Weights of a small GPT-style language model, trained from scratch on English Wikipedia: 1.84M parameters.
Each number is 200 + 30 x the weight over its row's rms, rounded and kept within 0 to 999. Layers, rows and columns count from 0. The size before them is the row's rms in percent of the matrix's.

# layer 3 MLP up, 384x96, rms 0.172, rows 82-154, columns 0-47
121,181,207,216,254,227,206,201,168,153,172,189,215,221,212,189,198,220,206,176,164,194,202,185,222,205,154,195,246,172,208,162,215,222,216,189,248,186,200,233,221,230,196,203,162,236,170,173,230
109,199,206,177,258,208,160,189,180,186,199,170,220,204,171,191,211,225,208,183,204,269,230,172,212,193,210,181,191,204,212,214,215,186,258,185,229,202,239,183,183,157,272,186,141,230,109,204,250
095,210,262,215,191,186,178,116,180,215,258,195,184,162,136,191,193,154,206,209,210,230,229,187,184,213,166,151,188,179,204,200,215,209,208,216,282,159,204,179,155,171,199,190,170,208,215,192,219
089,214,270,141,228,230,139,176,173,148,193,190,205,216,167,222,188,265,223,145,224,228,184,152,163,159,199,168,177,208,207,184,202,199,213,173,220,250,252,202,160,173,233,146,199,194,163,205,232
109,170,230,221,252,204,188,175,204,209,218,169,165,188,164,193,176,198,179,175,234,288,176,223,172,197,173,155,221,166,202,179,234,244,216,168,284,200,207,259,229,245,182,209,163,163,179,176,209
081,215,301,165,206,212,131,169,156,179,200,180,198,228,152,216,194,222,180,143,241,226,203,199,192,143,204,163,172,195,234,221,225,209,259,189,228,224,262,208,165,197,236,164,209,162,165,195,192
078,227,270,143,226,216,136,194,198,188,199,184,218,243,130,217,196,233,210,138,248,211,173,162,157,173,182,175,202,215,204,213,202,194,229,193,223,204,265,190,198,215,227,164,172,168,166,232,238
085,214,288,164,227,244,165,188,195,174,193,193,201,231,134,211,198,198,247,142,248,276,204,184,191,190,180,173,198,224,201,199,193,185,275,150,193,225,228,208,201,202,266,187,208,164,178,193,214
127,217,212,225,172,201,219,181,175,202,142,170,189,218,171,230,173,216,160,196,204,206,180,237,201,177,126,196,158,198,251,269,200,180,193,119,255,160,247,201,239,246,171,159,202,215,148,188,188
095,204,258,233,191,284,160,162,159,158,203,174,195,216,174,241,198,214,232,149,210,213,199,214,166,195,188,150,188,249,249,203,165,174,259,158,243,154,244,225,206,217,196,173,180,216,187,214,201
100,212,224,190,223,253,166,149,168,185,201,200,210,224,211,196,230,193,219,130,190,222,208,158,176,201,186,155,221,212,194,214,156,195,272,199,197,216,242,209,213,215,255,179,169,207,181,248,211
104,184,271,193,231,211,183,143,195,197,185,204,220,217,147,198,187,212,161,164,226,279,163,209,145,216,176,165,237,192,214,209,173,242,198,216,242,188,220,211,241,239,230,202,169,222,186,192,184
095,257,246,181,224,206,125,177,163,168,216,179,187,240,187,207,192,228,243,163,196,261,207,150,181,156,184,184,175,202,212,218,199,220,262,185,220,229,233,201,172,157,214,142,193,203,157,198,243
085,251,257,167,220,229,149,202,163,171,203,175,200,220,160,222,200,227,218,131,222,242,193,158,188,179,186,169,192,234,210,203,217,190,257,169,220,221,266,189,183,178,244,156,208,219,112,204,251
091,252,284,160,247,228,147,191,182,174,220,161,210,200,167,221,188,250,224,136,221,241,189,141,208,195,200,166,184,248,201,219,196,217,206,153,223,226,248,170,191,191,217,154,203,216,152,213,246
086,230,258,147,229,223,143,187,176,182,222,186,197,215,163,210,176,238,212,141,213,239,198,154,196,155,204,169,194,239,204,226,194,172,277,192,243,234,270,195,152,194,233,134,200,193,148,194,218
092,264,258,158,229,239,122,180,160,170,201,157,191,215,184,204,177,239,221,152,219,239,193,163,165,190,209,161,196,215,214,202,190,190,258,168,225,219,264,190,154,202,228,127,201,182,158,181,242
086,240,252,157,211,267,162,201,181,169,193,199,193,196,165,233,194,234,224,135,229,224,194,127,189,186,194,161,181,216,226,205,201,172,237,166,209,224,236,215,153,164,209,143,203,191,144,219,217
110,255,188,188,195,219,200,192,166,172,157,202,228,229,217,209,249,242,232,158,199,199,119,221,220,264,171,206,153,194,238,170,182,156,176,178,237,203,219,176,179,201,193,188,178,206,198,178,190
100,222,214,208,184,215,214,197,182,198,225,154,193,212,128,188,189,202,156,173,198,188,221,224,233,162,188,197,184,174,251,231,195,236,170,159,244,127,262,228,166,271,144,190,166,239,152,225,193
086,214,274,142,251,233,137,175,185,190,207,200,206,223,151,224,197,232,233,135,221,233,191,156,179,179,189,165,187,217,185,218,198,178,238,173,231,216,255,175,167,205,237,127,182,207,126,208,201
122,250,229,176,204,216,146,162,129,210,256,144,204,239,206,218,240,197,249,185,240,190,220,194,206,245,158,209,187,221,227,167,180,198,193,225,181,200,193,179,177,164,205,181,208,198,127,211,186
084,210,258,161,258,244,101,162,171,169,228,207,217,199,119,220,212,176,226,150,225,209,207,196,193,129,211,160,191,198,210,222,201,175,235,133,213,216,256,183,196,214,244,182,215,232,155,209,197
114,216,198,207,237,223,207,199,216,188,192,207,216,178,198,245,203,183,202,158,253,249,213,172,199,137,229,160,193,225,226,226,155,110,179,150,160,177,198,194,237,260,206,157,237,228,212,205,242
110,166,207,233,212,264,153,131,193,192,253,174,210,208,173,177,204,214,221,189,167,210,190,165,173,234,154,163,220,214,164,159,123,248,213,211,241,200,231,186,209,165,226,210,180,270,220,233,258
101,220,241,210,289,168,187,165,194,163,153,201,197,215,184,194,236,211,209,181,273,207,229,234,204,230,181,168,157,167,188,204,206,222,215,153,197,185,200,189,186,220,182,196,207,167,217,168,255
099,188,240,174,189,167,176,194,193,213,240,162,213,226,203,148,157,197,166,164,198,260,180,186,129,225,190,174,198,197,165,209,225,202,226,241,232,241,233,231,186,145,217,198,176,158,206,203,167
113,156,213,238,275,209,180,171,220,210,159,213,170,187,202,179,175,189,209,180,221,261,195,195,202,205,184,160,203,182,189,190,199,228,179,140,223,213,234,202,243,249,175,208,202,218,224,171,219
083,209,223,259,238,202,174,219,204,219,213,187,220,202,199,269,142,221,165,166,266,257,225,145,194,228,226,180,202,241,214,206,187,185,225,178,246,151,216,183,160,258,190,179,169,271,193,206,235
132,212,220,156,250,234,180,227,186,187,186,186,210,222,130,220,182,178,189,176,211,257,233,142,179,145,212,163,204,191,237,197,187,217,205,170,213,214,231,260,182,220,199,187,230,246,185,234,235
110,149,227,233,174,197,223,195,211,217,202,176,190,197,168,159,199,232,172,183,217,242,153,236,201,175,175,143,164,209,155,245,179,163,159,150,230,174,264,199,246,243,183,187,232,200,168,181,194
087,220,268,185,207,249,145,164,215,179,243,151,176,210,174,209,242,183,198,145,250,257,203,156,218,146,221,153,230,235,183,206,163,199,213,212,187,221,247,183,211,203,193,182,222,207,201,175,217
084,208,220,194,270,213,180,161,170,199,191,187,208,244,185,166,183,161,268,191,196,261,187,218,199,163,176,190,216,205,189,211,169,215,186,207,196,200,199,242,207,210,232,175,239,250,184,223,234
090,203,247,194,233,220,135,175,170,174,200,173,197,258,188,211,186,247,206,138,223,266,179,128,169,194,187,177,193,224,198,208,190,185,237,183,230,216,239,195,194,182,246,135,218,221,168,208,210
089,244,235,189,247,217,170,189,183,169,193,169,215,227,164,206,172,240,182,121,230,211,185,181,189,143,167,171,211,204,173,186,180,220,257,171,206,196,240,212,237,193,214,173,184,192,153,241,235
109,205,285,195,198,257,178,173,184,156,180,125,186,206,183,203,209,191,219,181,198,208,244,192,153,198,151,172,169,208,226,171,128,247,203,195,170,204,219,244,203,178,253,190,188,199,208,237,218
096,174,207,192,204,177,166,161,198,170,189,192,207,173,202,216,177,221,222,195,221,232,225,152,158,191,203,198,192,228,237,214,192,194,204,227,165,231,213,215,239,179,302,184,189,213,169,249,195
088,203,276,156,235,237,150,169,163,167,197,186,186,202,158,206,191,232,241,131,217,220,178,151,155,175,184,182,186,226,219,217,177,171,238,192,225,195,249,192,157,199,249,157,201,204,171,216,219
122,197,239,200,224,271,184,155,188,177,185,124,209,201,175,170,204,219,214,185,196,226,200,201,210,249,162,150,227,228,213,172,170,239,191,182,234,193,213,195,232,189,182,186,178,222,185,192,235
094,225,227,152,228,268,176,207,174,183,177,177,207,197,158,228,175,222,221,142,227,263,165,126,170,157,212,157,214,285,217,226,175,140,228,195,234,243,244,205,192,187,213,152,204,179,152,232,208
082,219,280,168,254,228,139,173,161,201,168,173,225,205,188,213,200,223,196,123,245,260,193,184,172,183,183,163,176,205,200,214,175,188,232,190,196,218,258,212,188,228,195,171,224,221,192,195,250
081,238,286,184,207,225,148,200,165,168,207,171,212,218,160,223,194,209,216,118,229,236,178,128,183,157,220,181,172,223,206,214,178,202,246,153,234,231,249,197,176,183,229,147,199,183,169,213,246
089,208,231,170,243,233,169,174,192,195,188,160,182,231,138,217,213,239,206,141,218,217,200,145,176,144,202,174,175,233,207,212,196,184,253,177,248,205,254,182,225,195,240,147,201,194,136,186,216
087,227,261,106,222,200,166,184,182,202,181,180,196,191,163,176,206,192,197,139,214,215,155,205,160,160,166,194,194,205,220,233,201,193,210,166,248,247,268,213,188,210,202,157,229,195,136,190,217
093,207,207,187,282,186,202,177,211,205,201,222,186,202,216,190,200,247,206,152,235,246,176,163,178,236,204,160,150,245,149,199,185,227,172,155,177,252,275,128,249,202,196,210,200,233,216,192,211
091,237,178,184,196,266,220,228,192,196,206,174,213,223,159,211,220,199,211,185,149,235,163,167,212,197,163,179,244,257,227,188,189,174,212,173,262,211,221,216,286,216,217,160,164,189,151,192,198
086,134,231,197,153,191,171,157,160,166,228,176,194,191,189,222,161,246,176,221,212,241,251,181,177,211,196,201,209,179,185,238,210,175,213,236,208,189,210,260,216,186,235,190,186,244,172,223,241
103,177,213,181,178,181,189,153,168,186,229,197,188,207,190,228,207,202,230,161,221,253,144,191,163,201,229,190,215,255,190,220,150,181,198,167,201,217,236,157,220,217,233,198,232,166,191,190,180
085,228,263,158,219,214,126,190,152,160,206,187,206,220,144,209,211,204,232,134,220,220,179,149,200,127,206,165,180,232,202,215,203,215,237,180,217,223,271,192,159,202,209,147,216,201,148,219,244
126,187,234,152,249,288,145,186,197,189,212,203,220,227,135,193,168,182,210,160,237,224,206,143,164,180,189,173,229,215,214,182,186,224,207,181,248,202,207,196,181,203,228,205,170,232,195,228,249
102,195,207,166,276,228,185,174,198,206,207,203,202,223,182,260,182,209,201,182,227,232,188,201,130,144,165,207,197,238,198,213,172,162,226,219,211,187,206,177,167,195,226,128,183,277,151,192,236
101,192,217,182,220,237,185,173,190,166,205,167,217,203,170,197,210,194,223,150,226,276,190,210,209,209,208,173,221,244,233,206,156,148,254,167,193,237,213,154,174,231,215,163,188,206,163,198,181
120,180,207,178,181,255,207,151,177,178,168,132,191,227,182,231,272,201,237,159,225,208,161,225,219,205,221,201,227,197,240,202,122,185,227,171,209,191,230,163,236,246,189,181,265,183,190,184,207
094,217,249,160,218,212,179,185,200,190,173,163,202,219,201,198,140,277,175,153,251,258,176,171,188,167,189,157,234,214,190,232,198,151,220,196,220,241,227,248,211,231,182,181,164,198,184,213,233
107,203,229,231,202,189,207,165,213,191,195,164,190,174,215,266,194,226,199,181,232,204,211,183,176,161,164,181,181,236,234,212,189,115,210,178,248,230,256,251,204,262,190,126,217,221,185,173,229
095,206,239,219,276,193,143,176,202,193,218,232,203,177,159,187,225,177,230,194,229,254,210,174,138,171,208,182,157,171,207,177,196,222,183,206,225,216,181,180,175,235,214,206,235,225,221,210,233
119,211,209,194,168,205,206,161,165,228,207,132,192,256,194,223,217,168,191,166,220,185,201,228,153,173,213,215,229,219,219,216,173,171,212,188,185,169,212,241,157,230,206,182,226,220,189,174,149
127,163,201,176,195,248,175,213,203,204,231,146,195,236,165,195,210,183,218,173,206,204,167,220,184,170,185,221,224,197,194,240,153,230,234,187,258,227,240,164,200,140,234,202,227,152,196,189,182
088,233,230,168,256,244,151,173,164,172,220,181,188,240,168,181,231,207,213,146,196,207,170,147,213,180,203,173,200,238,208,179,187,206,269,157,213,214,232,177,187,178,221,166,208,196,129,192,214
094,203,209,159,221,248,147,165,138,169,177,189,212,189,208,226,219,196,251,194,214,214,206,190,172,227,196,216,167,181,218,204,156,168,197,237,206,223,221,249,229,202,252,157,260,202,136,220,234
108,183,207,199,230,260,189,150,118,169,179,198,204,193,248,182,210,228,203,176,181,203,164,194,211,218,171,181,178,227,150,209,221,153,203,204,194,193,212,178,243,195,202,214,173,237,199,166,219
092,232,263,188,218,252,167,167,188,173,207,157,185,210,169,218,224,226,208,135,198,221,197,110,222,210,218,141,184,247,174,208,205,190,252,178,180,219,241,166,219,182,214,169,217,194,162,218,210
105,213,209,214,229,220,165,204,197,220,213,222,219,249,156,214,229,198,265,168,202,243,140,143,174,191,173,195,212,226,173,180,166,218,185,185,228,176,203,202,197,178,228,190,223,221,226,208,265
089,245,242,240,165,210,161,204,153,181,229,205,188,214,171,298,239,215,251,197,203,238,181,164,195,169,193,212,155,216,153,237,197,131,228,189,228,214,210,159,230,195,223,124,202,199,161,210,239
110,214,230,191,209,244,166,214,200,217,188,241,214,242,165,251,220,197,240,194,234,204,206,150,191,229,165,217,180,230,167,205,167,140,261,162,160,179,220,198,170,207,228,141,243,251,172,191,259
097,195,196,135,187,195,159,179,170,217,239,190,207,212,163,214,221,203,266,196,177,230,176,196,162,200,200,221,158,208,172,225,189,220,195,194,239,197,229,158,228,166,207,197,211,179,171,181,150
092,240,248,192,229,213,182,180,170,175,190,183,216,236,184,190,170,225,189,141,221,221,177,193,175,182,150,177,178,206,215,225,211,148,235,158,226,228,251,213,153,207,204,148,181,201,136,204,196
098,237,241,179,197,214,188,181,186,192,202,137,215,194,176,216,196,243,180,150,280,285,228,128,183,149,201,167,184,214,191,176,225,144,205,186,230,220,243,220,197,204,208,159,211,178,163,203,229
123,188,206,232,206,274,201,186,183,190,166,201,195,236,218,200,144,169,159,179,190,205,172,206,203,139,195,188,184,232,191,204,156,224,276,190,166,219,194,224,192,183,200,192,160,250,179,209,240
089,197,252,235,201,227,166,139,183,225,246,150,201,205,179,190,211,222,192,202,215,222,211,234,216,179,200,151,178,246,158,160,171,220,174,152,232,167,247,144,238,199,219,213,232,200,208,218,169
095,244,263,134,200,238,179,197,184,192,217,187,212,187,175,212,145,219,202,172,191,211,214,175,184,156,194,169,192,203,255,244,219,199,204,178,222,208,225,232,143,208,176,161,137,233,159,196,216
096,225,251,180,242,231,170,157,165,172,196,187,204,228,172,215,188,235,211,154,226,249,180,171,181,179,183,187,196,227,220,236,209,194,283,178,232,239,253,179,173,193,230,146,182,172,153,223,205
115,170,222,223,212,258,198,136,184,171,244,194,190,188,182,197,218,212,165,161,227,198,147,193,204,169,162,164,195,189,143,189,112,241,176,192,201,216,252,138,250,231,165,209,230,175,219,158,234
# layer 3 MLP down (transposed), 384x96, rms 0.115, rows 82-153, columns 0-47
107,216,203,249,223,181,217,183,208,234,181,201,205,142,180,234,208,203,208,201,245,181,249,223,206,177,193,175,175,278,168,172,213,271,187,198,210,198,199,183,229,220,264,182,204,169,217,185,210
077,153,221,195,260,209,209,223,174,183,195,181,250,178,309,218,231,187,228,162,170,179,205,185,193,216,186,184,229,207,195,241,146,201,245,178,159,202,246,211,148,218,187,190,196,200,183,175,192
120,195,202,131,164,204,231,288,186,179,178,186,205,226,237,177,191,172,205,167,229,172,124,145,245,190,207,255,195,228,222,198,156,219,180,187,158,227,158,233,225,224,150,260,176,185,185,232,194
067,117,195,154,218,233,209,157,149,201,197,194,155,199,202,177,142,173,227,172,166,155,220,198,147,202,171,203,219,190,185,257,246,169,179,208,200,180,318,209,178,238,203,211,208,228,184,218,198
121,198,197,202,200,165,203,215,159,208,223,184,187,235,246,228,202,175,276,175,195,178,111,191,177,181,164,199,202,157,225,250,219,230,254,192,206,189,131,198,250,164,237,186,205,200,209,246,206
063,176,189,151,189,198,160,214,209,171,170,212,191,214,215,239,210,228,196,174,206,182,173,195,210,193,227,205,176,263,207,188,180,232,242,211,201,224,278,247,154,197,209,205,108,263,161,214,179
066,166,251,176,213,240,152,188,193,213,241,168,204,193,119,224,186,152,212,149,244,183,224,187,184,190,188,182,154,230,208,218,213,232,206,173,206,211,251,220,171,208,189,176,110,203,227,196,177
064,230,218,159,167,190,244,201,170,186,201,286,191,200,180,162,166,223,210,188,186,215,239,173,234,180,209,218,167,223,207,156,162,218,217,226,202,247,219,220,168,195,220,220,199,182,193,214,159
163,213,241,182,202,182,189,234,164,253,220,235,199,154,259,177,192,197,202,217,173,196,165,216,192,208,213,221,222,197,192,196,199,207,157,193,230,216,188,188,212,146,210,192,177,175,211,242,187
093,218,250,167,170,197,216,208,210,212,263,202,240,242,257,224,209,219,208,211,203,189,185,232,185,140,225,229,225,208,179,199,208,254,190,215,200,230,226,196,195,267,177,231,193,161,204,165,179
111,181,194,170,206,236,157,210,209,192,179,185,174,205,185,212,161,187,257,203,221,224,245,187,181,251,194,218,192,254,161,173,223,221,207,232,172,187,218,204,201,211,204,221,170,222,188,183,206
084,199,248,173,192,128,214,208,153,231,217,244,205,223,209,228,190,160,210,154,204,200,187,196,189,211,212,180,234,280,148,175,166,140,193,217,173,205,190,213,222,153,164,252,131,218,198,174,201
063,194,179,163,211,211,150,221,163,166,235,208,210,196,207,203,179,263,240,224,152,277,198,205,225,177,186,237,211,219,189,188,212,196,229,215,173,257,206,212,206,199,141,187,147,201,156,214,224
065,184,224,213,178,232,207,206,241,205,200,188,182,173,181,205,118,153,220,183,208,246,176,155,136,169,243,134,218,212,190,233,222,174,187,252,212,193,228,221,160,198,230,175,134,216,244,214,221
066,187,201,93,223,194,189,152,152,235,215,173,187,177,222,241,165,202,212,162,195,199,176,202,211,139,210,213,208,217,219,273,211,149,144,202,133,181,220,225,235,208,188,202,233,196,219,251,171
070,237,202,194,238,225,136,184,247,184,191,135,149,213,190,205,150,190,176,186,204,221,191,161,205,225,207,171,217,225,215,268,232,164,240,242,195,201,219,217,171,195,246,179,181,231,172,203,178
058,263,222,206,219,214,160,184,150,166,187,217,190,155,167,235,128,232,181,178,179,217,220,190,177,186,223,152,221,208,209,245,256,105,220,213,180,186,205,267,215,204,159,202,163,234,216,220,227
074,216,239,185,177,257,199,189,195,208,234,140,153,198,162,206,183,174,181,191,211,188,198,177,206,227,220,204,250,240,200,206,198,179,187,243,187,200,188,204,173,215,197,169,213,223,179,227,214
142,121,194,224,178,173,194,188,214,226,269,195,205,214,184,258,209,143,229,191,212,227,224,158,224,199,211,267,260,222,205,219,231,218,178,146,245,157,222,236,128,251,156,211,232,159,171,203,201
114,153,264,191,205,162,221,223,173,221,214,244,209,159,267,203,240,185,234,192,187,157,174,184,188,212,174,241,234,201,130,237,161,208,193,214,202,230,186,213,218,178,200,197,138,233,175,237,210
058,235,224,163,279,278,152,222,218,176,243,183,174,223,208,218,175,191,180,152,205,213,255,147,169,232,188,171,175,227,191,175,200,204,201,200,228,231,249,208,230,215,185,199,164,254,187,155,205
135,207,198,163,266,227,178,230,175,230,194,230,215,226,197,207,166,207,185,161,175,177,198,256,213,230,228,250,233,254,214,170,232,217,224,169,249,217,175,177,171,227,196,222,208,238,228,200,196
080,173,176,139,199,225,198,220,147,172,196,189,157,213,190,191,206,159,184,167,212,148,248,215,158,202,205,158,196,224,185,199,214,198,212,225,200,213,252,194,230,209,196,233,155,193,211,204,213
091,231,179,273,180,198,194,154,171,200,170,207,195,216,209,262,246,224,171,191,155,222,182,245,159,197,144,193,202,178,193,196,207,205,190,153,157,254,154,215,146,217,175,199,207,207,192,224,229
122,182,240,225,183,172,196,259,223,193,148,194,213,162,182,180,262,193,174,166,242,188,167,223,214,197,231,229,206,237,225,263,227,210,185,193,174,149,218,204,193,153,162,256,234,205,214,237,190
112,207,201,144,191,116,196,215,202,188,202,268,206,184,186,139,179,256,176,157,192,237,188,192,206,238,173,250,238,182,191,217,201,235,220,152,252,212,150,241,229,204,204,211,216,207,208,217,147
107,218,229,205,212,232,178,204,203,188,159,274,184,123,195,272,190,193,252,129,218,188,160,191,213,161,270,217,194,180,204,178,205,218,227,222,234,252,168,231,127,164,214,200,175,189,232,213,210
124,200,241,229,216,222,238,180,188,271,212,213,175,184,260,225,223,136,253,141,187,236,160,211,172,192,177,217,189,190,206,211,203,188,178,222,168,191,180,194,211,185,191,237,170,168,213,214,177
094,231,161,234,223,238,143,145,191,249,242,170,211,184,178,270,191,126,149,220,220,169,167,175,175,201,168,122,223,271,194,208,241,166,190,181,188,174,193,211,182,205,143,207,161,247,237,212,185
108,222,186,267,170,185,189,179,244,196,235,134,253,214,265,233,187,196,188,227,249,183,196,231,187,221,208,201,174,226,208,239,154,156,190,194,189,206,121,197,171,214,183,200,207,183,185,156,231
141,166,231,187,196,195,206,243,221,198,193,230,209,160,213,158,216,177,182,206,185,225,231,167,228,180,186,186,232,144,213,200,205,209,165,224,255,221,198,138,224,186,201,199,196,292,177,167,207
090,217,186,166,222,202,215,206,204,193,220,237,222,252,175,194,178,217,152,202,199,233,185,252,186,145,173,155,209,228,149,243,195,178,178,216,200,209,223,178,189,250,183,231,178,191,202,208,209
103,205,181,169,208,260,140,176,176,169,196,204,209,227,152,156,214,202,197,281,209,263,201,189,159,150,165,178,212,214,185,190,182,184,223,174,186,192,210,216,169,189,238,232,205,256,165,248,195
061,228,253,222,238,230,170,207,166,211,191,184,169,195,172,209,144,161,234,188,263,202,218,209,164,197,153,196,188,185,134,209,217,171,166,192,168,168,248,252,129,274,211,223,177,235,209,220,245
076,161,217,189,163,234,189,170,247,172,246,189,204,143,151,207,161,157,180,162,245,218,199,157,200,216,238,221,180,125,202,162,209,238,194,208,227,222,214,211,255,155,208,245,179,145,193,160,183
137,200,123,198,225,140,186,227,208,190,148,229,212,253,205,229,209,153,163,165,204,162,248,257,217,182,200,263,213,185,190,200,232,223,212,178,170,230,182,205,198,220,189,215,186,158,249,207,178
086,242,213,256,188,250,204,195,221,203,151,262,194,214,142,250,205,218,147,174,197,213,242,236,153,234,192,200,208,154,217,209,201,211,153,180,195,200,250,152,226,167,218,199,269,195,172,138,209
055,272,233,186,210,190,214,182,170,207,197,197,187,198,194,138,194,175,210,164,188,164,217,218,193,172,194,196,209,220,206,179,227,194,199,218,182,159,207,187,159,253,213,222,204,255,218,240,263
127,208,144,237,200,197,203,188,197,215,178,205,214,200,194,218,229,184,201,166,219,202,179,172,182,241,189,250,246,247,237,167,206,228,192,161,205,194,178,152,216,209,173,158,144,169,148,250,201
088,223,199,216,203,198,197,213,161,203,201,196,163,193,195,230,212,206,197,184,235,216,168,162,156,212,187,178,209,205,214,216,200,227,253,230,243,198,222,192,172,221,244,216,182,267,213,174,260
068,210,204,203,200,176,211,139,207,213,218,208,165,189,187,186,137,209,180,199,220,233,184,188,173,191,230,218,154,188,215,199,180,202,264,247,181,155,182,210,168,263,257,218,171,243,201,182,239
059,192,255,182,224,174,148,236,194,215,219,207,150,206,232,223,128,177,211,180,162,190,193,209,171,223,206,175,220,221,161,233,235,146,199,208,136,184,240,262,128,224,220,179,219,236,203,232,234
043,211,219,208,200,219,179,208,186,219,206,193,192,217,170,166,219,192,179,173,150,191,212,137,193,149,190,184,170,196,141,255,211,232,213,151,200,196,243,162,180,240,196,196,178,173,207,205,209
078,265,208,234,209,217,203,152,217,202,204,200,204,223,233,241,150,195,210,154,204,205,202,163,168,228,188,193,156,245,189,151,174,193,163,228,196,173,189,195,137,220,211,177,218,193,207,205,238
103,184,194,214,160,215,178,229,201,216,231,273,159,203,184,179,262,209,173,204,225,162,210,145,238,177,180,273,188,152,214,211,211,192,225,149,221,241,204,185,200,161,200,203,260,265,174,212,199
084,180,141,225,163,151,246,184,237,206,260,133,213,203,135,211,210,226,183,136,219,212,184,190,221,193,252,224,177,196,166,179,156,248,193,210,160,200,181,223,219,188,189,180,201,215,237,177,167
089,277,262,248,213,223,267,151,222,203,212,203,238,182,198,162,211,169,248,230,175,171,176,186,231,216,218,199,177,202,186,168,202,190,189,143,213,203,218,173,185,228,162,230,223,141,191,182,195
101,188,198,179,229,190,212,244,177,223,215,169,148,194,166,215,218,165,210,197,178,162,169,187,193,168,157,208,157,225,175,224,246,160,241,172,269,173,212,169,168,217,215,196,165,236,190,215,180
061,208,207,153,196,208,123,228,188,205,161,203,153,209,173,208,207,219,183,140,206,235,225,202,232,211,193,204,182,175,190,225,190,172,193,192,226,200,193,272,182,237,201,273,154,253,205,209,249
101,234,153,283,203,127,225,180,196,242,196,238,236,220,224,191,185,206,181,205,218,246,227,263,191,207,166,244,198,237,202,216,150,196,180,199,268,232,188,219,209,225,184,229,165,129,197,213,168
069,181,253,238,181,197,189,229,183,217,201,202,219,212,202,230,181,149,269,225,177,247,201,215,183,258,190,170,210,192,207,226,234,203,206,178,169,143,217,234,208,200,185,180,227,174,140,217,134
083,226,225,211,229,226,209,133,202,219,192,211,145,204,169,261,214,230,185,200,230,245,221,200,150,216,174,175,212,211,221,246,208,196,221,195,180,156,204,164,245,183,195,169,241,233,218,224,166
127,166,171,244,192,150,231,199,200,226,211,228,186,194,268,221,197,243,152,187,205,211,203,166,188,198,245,210,232,239,272,166,231,152,202,244,205,182,184,156,165,187,184,190,177,213,171,216,170
115,181,145,129,230,201,177,165,206,210,186,153,209,216,186,232,207,203,227,226,153,243,193,186,189,236,187,166,174,251,188,169,213,195,195,145,206,197,231,195,168,194,234,196,226,241,142,224,251
096,208,174,192,218,230,207,182,202,193,239,203,213,190,219,252,197,166,228,176,187,185,203,206,183,219,191,171,192,173,249,232,172,161,192,182,282,204,166,246,198,195,180,239,170,194,183,133,179
094,172,177,196,200,182,241,221,173,183,154,263,185,228,219,203,263,218,217,169,188,212,232,208,241,266,197,222,190,231,212,204,240,190,145,214,213,193,189,203,224,197,175,250,195,151,218,221,182
142,202,228,173,192,175,143,210,201,223,213,231,201,210,267,187,226,182,189,180,178,232,220,167,190,226,188,209,186,230,177,200,214,144,134,211,285,209,185,218,222,196,200,255,209,244,190,264,222
140,207,194,155,195,192,203,170,224,247,202,207,199,181,231,213,272,195,127,215,221,198,235,178,217,247,255,199,179,133,244,189,180,160,197,236,258,201,196,164,195,174,218,229,203,180,188,164,244
059,238,161,210,170,219,153,197,164,134,187,176,180,204,285,186,204,264,189,136,228,190,213,167,194,205,224,227,202,189,231,208,163,225,189,172,192,196,165,200,196,265,238,233,156,259,185,176,184
085,161,211,183,180,226,237,190,218,173,185,181,202,169,187,257,194,185,169,265,199,202,164,190,195,190,204,179,165,228,213,162,218,158,221,142,228,199,184,188,211,170,249,234,217,205,209,161,201
115,193,255,227,178,153,197,215,194,215,200,207,225,227,187,178,186,196,168,182,157,145,234,219,205,241,211,263,184,218,214,211,232,227,230,240,171,208,156,161,194,171,226,227,198,202,207,180,209
075,150,196,232,215,202,187,224,271,208,192,199,236,237,176,195,122,186,209,196,217,239,194,197,179,211,231,248,277,238,174,177,194,191,177,161,185,213,234,206,160,191,236,237,216,202,236,197,114
139,214,109,216,201,218,163,170,242,159,137,227,231,232,167,137,172,234,176,255,179,173,181,175,161,195,200,190,223,208,222,175,178,228,217,153,211,242,218,222,202,196,201,236,238,182,212,193,224
083,161,218,166,240,144,151,235,221,183,182,250,192,217,217,267,199,205,206,185,205,248,185,249,189,151,203,246,134,187,157,200,225,201,253,209,258,232,193,172,194,213,191,213,189,171,195,185,192
128,209,245,183,207,228,169,186,236,193,139,152,207,194,198,238,252,203,171,235,216,163,159,149,204,216,155,168,177,199,232,236,139,201,192,187,205,200,216,242,228,201,155,162,181,222,180,235,250
103,228,179,218,178,179,192,264,220,223,186,227,184,221,164,197,183,220,136,152,202,250,188,206,222,191,172,208,256,131,186,238,162,192,195,215,222,217,251,219,216,168,233,200,187,211,215,195,161
081,202,219,206,200,189,170,152,177,192,245,144,167,235,185,179,184,161,226,217,243,233,183,203,146,193,205,183,220,243,185,191,212,171,197,239,225,153,149,217,210,170,246,163,214,214,196,156,218
094,185,201,186,206,229,202,203,221,241,182,273,181,203,162,175,222,151,182,221,159,242,173,202,205,179,225,177,214,184,221,238,223,188,165,133,220,237,234,153,191,210,255,216,241,228,240,198,209
135,256,255,228,204,205,174,190,197,199,149,209,186,231,239,216,179,147,186,172,188,170,184,227,225,200,167,253,187,176,190,199,178,240,206,205,191,160,184,237,141,185,197,191,204,228,208,244,271
095,204,186,231,229,139,199,263,214,214,164,234,216,150,183,180,212,163,149,139,209,178,131,161,224,158,249,204,201,199,202,235,222,241,229,171,181,215,188,211,157,130,197,243,181,206,177,236,236
085,236,189,113,218,178,215,149,174,230,199,155,216,243,196,249,156,215,201,212,187,233,219,188,136,155,192,184,183,246,211,228,207,199,224,218,219,179,171,177,187,187,216,200,198,178,175,189,222
073,252,219,208,227,211,170,187,227,193,198,136,189,217,219,256,156,225,188,192,249,227,194,182,194,208,201,141,202,252,237,182,219,147,220,199,212,186,239,232,172,217,182,154,197,187,170,187,227